config = dict(
    head_dim=32,
    norm_eps=1e-05,
    rope_base=1730.0,
    init_std_o=0.0,
    init_std_up=0.0317,
    lr=0.00289,
    lr_head=0.00714,
    grad_clip=2.0,
)
Each number is 128 + 32 x the weight over its row's rms, rounded and kept within 0 to 255. Layers, rows and columns count from 0. The size above them is the row's rms in percent of the matrix's.

# layer 2 attention output, 256x256, rms 0.0993, rows 0-48, columns 192-255
size [ 91 107 103  97 101 100 110 104  99  94  89  95 101 101  88 105  97  90 110  98  96 100 100  95 101 101 105  99  92 101  98  99  98  96 101  94  91  94  92  96 105 105 106  99  97 102  98 101 102]
[[122  81  85 113 122  89  59 142 153 145 124 131 111 128 110 110 187 119  76 154 107 148 123  94 111 183  87  82 110  95 162 123 153 103 154 131 130 156 149 128 114 120 110 162  80  96 120 108  72 117 173 120 126 124 155  96  71 117 140  35  90 115 117 114]
 [140 112 105  77 113  71 157 166  95 187 155 160 140 197 162 123 192  88 115 128 115 129 127 160  76 194 144 132 169 113 178 148 112 125 120 187 162 121 195 149 102 118 140  96 134 156 126 129 126 119 158 122 130 133  90 126  94 112 166 154 105 118 138 134]
 [ 96 102 162 105 199 101 206  60 167  97  95 197 159 107 172 118 162 124 159 146  53 167  13 123 126  91 128 163 156  77  78  98 123 114 104 134  70 129 156 177 138 155 181 122 121 178 119 108 101  98 137  97 133 160 126 121 142 124 104 126 116 177 167 115]
 [119  56 105  45 102  64  93 175 146 140 190  81  90 123 105  96 124 118 113 111  74 116 100 151 117 135  96  79 101 188 163 126 162  88 157 118 105 108 140 144 109 148 135 150 118 112 160  86 118  92 146 120 121 181 148 117 106 103 116 113 112 177  78 135]
 [126 111 141 105 168 112 141 125 157 184 124 172 141  92 196 115 135 115 129  86 166  64 132  77 148  83 124 115 100  83  87 133  69 137 127 101 155 131 136  39 129 139 141  95 101 162 113 130 103 103 121 149 115 151 101 162 165 145 164 155 117 123 177 189]
 [141  98  87 141 127 157 100 130 128 127 141 185 145 174 107 156 142 130  98 141 145 102 148 114 150  59 134 131  11  94 114 126 128 129 131  85 150 145 150 102 175 148 125 104 130  67 131 114 151  90 148 135 139 113 129 148 152 103  80 142 184 171 148 183]
 [132  48 151 124 104  76 185 161  95  78  76 101  79 108  87 145 194 162 110 119 108 191 107  85 161 130  82 142 165  78 141 129 143 159 122  92 148 127 145 164 152 151 114 132 139 128 117  81  96  81 136 111 122 135 111 160  75 140 134 108  92 150 141 137]
 [117 155 176 139 156 125  38  49  87 173 131 160 117  52 127 122 137 118 167 124 154 114 123  99 172 124 134 101 110 137 104 116 132 112 126 128 155 141 174  98 146 117 110 150  46 143 106 141 131  90 173 130 122 105 128 136 108 116 103 125 119 144 178 127]
 [162 145  98 125 121  93 126 103 162 145 180  59 155  92  95 120  43 116 110 134 142 134 167   0 120  65 246 116 124 157 128 168 153 154  66 136 109 146 105 112  78 133 109  99 125 163 192 105 118 122 145 111 123 180  90 134 144 127 141 176  92 138 141 135]
 [174 225  96 161 111 103  98 118  60 131  79 186 150 130 118 131 119 178 103 149 140 112 110 122 125  82 186  96 140 108 109 168 114 102 124 135  98 105 137  86 135  85 158 100 103 161  67 135 162 158 149 133 186 126 100 171  59 125 144  97  89 130 103  80]
 [143 158 103 112 114 152 116  97 139 134 188 153 198 142 120 126 125  82 137  86  94 119 154 205  99 134 153  99 154  90 143 122 110 112  88 115  77  95 123 169 108 132 112  90 135 142 106  93 181 159 123 111 140  69 116 179  89 122  84 142 120 165 153 137]
 [ 85 142 131 158  86 109 162 181  95 113 110  67  91 115 146 153 112 142  71 152 106 172 143  87 125 169  54 139 148 140 168  95 111 150 197 120  90 173 139 144 138 139 109 109 191  74 149 151 184 138 144 152 140 135 174 164  90  84 150 158 115  74  83 197]
 [163  83 168  80 102 138 154 182 112  43  93 117 153 103 125  81 131 132  77  92 143 135 137 114 148 116 110 114 169 128  84 164 172 164 116 175  95 154 130 105 140 158 117  98 133 128  78 186 171 188 199 137  82 158 127 146 159 157 131 102 107 146 116 102]
 [156 121  88 146 153  90 121 146  97 128 163 129  94 132 118 113 127  66 167 102 163 152 122  46  83  76 187  76 119 207  85 115 148 166 134 115  85 140 171 150 129 138 157 129 145 128 135 122 142 124  97  82  98  70  53 114 134 168 130 171 114 136 163 114]
 [164 167 111 155 176  28 131 153 146 120 162  98 130  94 186 103 140  83 191 145 151 107 161 101 130  74 148 157 163 110 111 161 105  95 161 139 161 160 147  94 182 142 157 176 106 131 138 128 124 118 148  98 130 133 138 126 112 136 160  71 130 124 124 149]
 [141 110 182 219 157 139 157 114 137 120 106 169 130 161 107 162  80 132  95 128 110 197 141 113 208 192 160 152  67 108 147 158 152  82 137 111 128 156 105 165 122 101 131 110 128 153 129 113 143 127 165 109  77 156 153 153 161  93 130 141  95 165  97 115]
 [144 131 108 178 110 136  98 153 117 114  93 122 133 162 152 151 128 135 193 142 136  88 140 101  83 113 195  92  80 181 121 114  99 149  94 167 149 116  93 147  94 168 171 107 133 192 129 129 103 125  93 128  74 174 119 124 152 175 129 176 156 138 168 111]
 [128 157  91  99 105 134 112  49 142 114 103  77 157 101 106 130 145 130 120 156 188 158 147  98  82 172 124 163 164 142 126 128  79 130  90 103 100 118 145  99 145  95 117 125 112 137 134  81 103 140 139  73 124 139 111 113 171 111  52  89 180 134 103 120]
 [108 117 139 145 144 129 165 118 163  96 193  96  94 142 133  72  95 115 136  88 143 166  96 235 188  64 169 127 165 125 125 190 120  85 144 129 131  95 107 137 120 138 140 146 154 146  83 127 129 141 122 135 171 188 106 140  65 124 125 132 117 147 149 136]
 [149 118 161 142  52 135 135 159 151 194 141 133 117 152 109 160 112 190 136 103 183 185 180 192 158 111 180 112 147 160  81  95 110 139  84 101 174 129 107 142 152 107 184  77  84  89  97 161 157  71  82  86 133  96  87 158 118 154  93 129 135 106 106  85]
 [126  91 125  87  95  71 130  83 154  69 120 144 139  78  97 144 184  99 124 105 119  84 130 183 123 106  90 152 112  87 155 117 108 149 153 105 132 125 124 146 104 128 146 153  63 100 208 146 135 128 100 101 115 103 122 145 144 108 126 137 104 116 117 136]
 [154 140 168  57 118 189 184  93 207 145 196 153 108 155 170 179 158 111 164  76  66 149  86 180 176 132 102 140 184 141  91 154 119 126 149 127 128 112 157 135 122  54 144 147  92 102 168  81  97 187 135 134  93 123 120  84 183 105 122 102 118 113  88 125]
 [220 157 144 236 170  91 101 175 167 139 108  62 159  95  93  73 148 184 114 151 104 104  84  94  73 132  93 103 161 135 109 105 159 164 154  86 120 136 106 144 108 130 108 126 150 160 154 136 142  97 139 109 136 156 140 191 128 164  98 150 125  91 138 158]
 [145 130  94 142 156  89 127 246  80 138 184  89 106 114 135 106 139 159 127  81  89 131  72 108 140 123 174 105  77 150 149 112 118 126 122  97  85 116 142 112 131 138 130  75 146 178 105  74 121  88  74  93 132 173 156 177 101 101 141 151 132 170  96 149]
 [181 115 185 109  91  63 130 172 101 110 144 175 135 170 110  98 166  73 146 153  94 108  56 142 137 152 153 111 134 184 130 128 115 121 134 105 126  85 121 148 116 152 110 125 133  90 143 134 116 149 120 129  85 133 138  87  48 138 142 138 111 116 113 162]
 [154 124 128 115 151 163 110 103 142 161 113 116 178 148 116 105 122 174  98  72 164 123 146  75  96 120 168 129 131 118 131 178 159 142  97 160 152 112 147  90 149 118 119 132 150 147 156 189 134 130 163 118 130  87 135 116 170 113 112 127 137 130 142 145]
 [ 74 197 127 116  68 134 198 133 141 171 134 111 110 206  99 106 122 109 128 169 208 159 114  97 159 127 131 186 135 132 135  79 134 162 128 165 105 105 126 170 139 173 151  73 172 151 161  73  74 129 139 118  98 107  83 139  85 123 139  87 106 153 148 125]
 [132 109 135 121 144 170 224 106 146 154 121 190 155 144 140 150 204 156 200  71 112 128  94  83 123  69 156  31 106 175 154 123 157  95 156 104 135 104 144 138 129 136 117 111 175  90 118  97  88 124 163  71 162 160 149 119 160 143 123 160 117  85 132 154]
 [130  84  54 101 129 116 190 124 158 165  82 118 105 143 156 151  93 160 135 181 141  76  94 106 185 161 144 157 154  75  97 125 111 108 140 119  83 102 115 123 146 182 112 139 132 101 153 116 173  82  84 109 152 117 125 140 124 158 170 133  93 115 153 127]
 [130 134  96 141 151 136 161 125 158  52  57 104  73 123  94 172 160 107 151  90 127 155 190 168 119 182 181 105 143 206  21  87 143 120 126 106 137 116 144 127  98 149 150 127 138 146 107 120 117 183 144 127  92  99 127  94 152 123 138 120 145 124 165 164]
 [131 114 125 147  66  93 123 141 141 152 141  86 137 109 116 118 131 138 129 119 149 136 135  59 126 170 116  84  49 101 121 159 166 133 186 165 169 138 122  79  95 151  98 155 104 170 116 152  71  95 107 146 169 101 137 118 107 124 147 135 110 152 106 144]
 [ 78  81 102 128 172 121 121 182  99 119 148  90 132  88  96 179 172 117 196  82 137 168  77 122 118 162 129 116 165 126  65 115 166 127 124 125 101 161 127 141 146  70 148 185 101  94 115  81 105 142 156 155 151 139 114 147 113 132 169 111 129 128  70  75]
 [141 100 141 158 118 108 157 136 112 125 169 150 148  84 177 123 105 145 136 169 186  89  63 140 105 187  70 135 156  90 162 164 125 132  84 161 104 139 118 126  86 111 109 149 199 141 109 109 168 115 105 112 143 101 118 127 153 171 114 125 117 147 126  99]
 [212 156 135 213  96 181 143 137  74 119 121 107 136 133 109 104 145 128 124 171 196 151  57 224 153  85 147  86 139 133 111  94 158  99 157 152 144 122 108 160  79 143 156 138 178 154 142 128 159 165 181 111  95 152 159  63 111 148 105 100 164  83 126 131]
 [177 103  31 158  97 157  83  93 147 119 170 125 110 135 141 202 171 181 139 118 152 173 141  90 150 108 152 134  70 173  91  60 131 140 164 147 157 148 149  73 159 149  99 148 112 108 108 163 126  81  94 140  92 133 161 149 182 132 119 149 157 124 130 143]
 [162 103 159 120 149 182  34 170 182 151 102 140 138  91  89 109 109 118 129 156 131 150  75 161  83  89 209 157 162 143 142 151  97 141 138  81 161 113 176 129 100 120 108 155 184 114 149 124 154 137  92 132 152  81 145 122 152 143 135 142 140 106 112 111]
 [ 90 146 113 202 133 136 137  94 111  85 124  72  76  87 160 105 126 169 143 101 111  72 143 174 125  88 127 151  91  64 134 215 156 157 109  99  97 110  70  83 144 120 192 116 164 177 101 168  96 155 116 164 135 140  98 107 102 129 160 139 115 156  95 127]
 [156  87 187 116  78 143 142 155 106 122  97 140 115  76 190 107 144 111  82  99 134  50 159  98 142 126 153 172 180 151 115 150 156 201  97 157 121 161 129  85 140 110 139 130 124  90 122 158 125 124 144 136  98 194 158 123  87 149  87 147  82 128 146 150]
 [181 109 107 162 122 140 123 129  93 166 126 134 109 143 105 101  95  82 185 158 155  91 139 227 147 129  81 235  80  90 129 118 128 123  88 166 154 110 143 133 121 144 176 101 149  81 120 174 143 172 102 159 112 154 144  93 109  96 113 149 128 188  99 153]
 [133  64 131 107 181 191  74 131 139 129 135 166 156 104 126  88 151 100 165 152 104  46 105 157 132 144 133 134  70 122 139 182 105 146 171 181  74 132 156 157 179 151 136 161 120 148 133 180 114 139 116 109 152 131 129  74 135  63  97  68  61  89 105 110]
 [116 125 124 124 125 118 109 121  82 103 101 143 132 140 159 121 139 161  80 193 127 116  89 200 139 146  96 138 158 129 132 134 199 136 225  78 152 128 136 136 141 105  96  79 155 145 135  95 110 100 124  78 109 124 152 146 152  95 147  98 118 126 130 147]
 [ 79  81 107  80 177 169 166 154 203 148 136  53 147 148  98  44  97 192 106 125 113 131 187  85 158 170 146 169 125 213 162 118 170 114 129 125 157 114  93 124  94 121  94 140 121 164 164 134 144 157  70 104 126 125 161 195 109 134 176 136 141 102 136 153]
 [ 83 103 128 154  64 127 140 169  85 117 128 112 159 104 107 145  95 115 107 114 110 121 191 117 118 106 188 110 114  98 118  93 119 144 109  83 173  64 134 144 134 174 189 126 109 128 136 147  93 116 128 106 132 126 145 111 122 146 111  90 101  42 115  94]
 [168 150 187 126 199 112 117 135 181 112 114 126  44 161 108 208  97 141 166  61 157 142  24 162 110 118 140 196 158 124  88 102 126 107  48 159  73 145 100 172  94 142 135 154 151 125 131 118 162  89 116 173 126 102 125 111 146  97 110 141 140 113 135 142]
 [115 150 101 173 158 128 185 101  62 143 138 142  71  95 128 123 113 117 157 130 167 105 145 129 123 129 103 112 116 114 112 136 119 136 180 111 143  96 122 129 128 110 127 105 151 127 136 169 165  96 120 137  93 110 126 179  79 111 168 119 107 158  60 164]
 [140 121  76 128  66 126  89  60 132 124 179  57 155 135 172  86  86  93 137 113 115 161 118 149  98 106 117 118 141  94 129 109  90 152 150  52 144 105 155 134 147 161 100  92 130 122 109 112 119 203 162 117 122 107 159 121 100 113 185 144 135 140 166 105]
 [178 154 186 171 101 121 132  91 128 177 177 122 130 139 164 119  51 128 129  84 158 114 160 117 115 118 178 172 101 196  91 125 128 144 119 143 132 149  74 115 106  83 157  84 146 144 146 118 132 122 135 146 107 123  96  89 120  97 153 117 150 132 103 132]
 [180 104 109 123 131 182   0 143  62 131 144 118 145 124  95 120 113 102 167 158 190 118 106 116 164 106  94 161 100 130 165 123 126  99 122 113  97 156 160  95 146 153 170 147 141 143 125 149 140 158  89 157 173  97 153 109 106 170 114 113 144 162 131 150]
 [143 190  77 160 141 139 192 108 154 132 137  96 183 108  91 127 133 145 108 131 106  75 175 131 100 147 106  92  57 128 111 146 134 133 139 164  93 158  81 202 151 132 150 127 110 154 130 119 139 104 180 112 122 114 114  90 158 112 106 122 116 101  59  96]]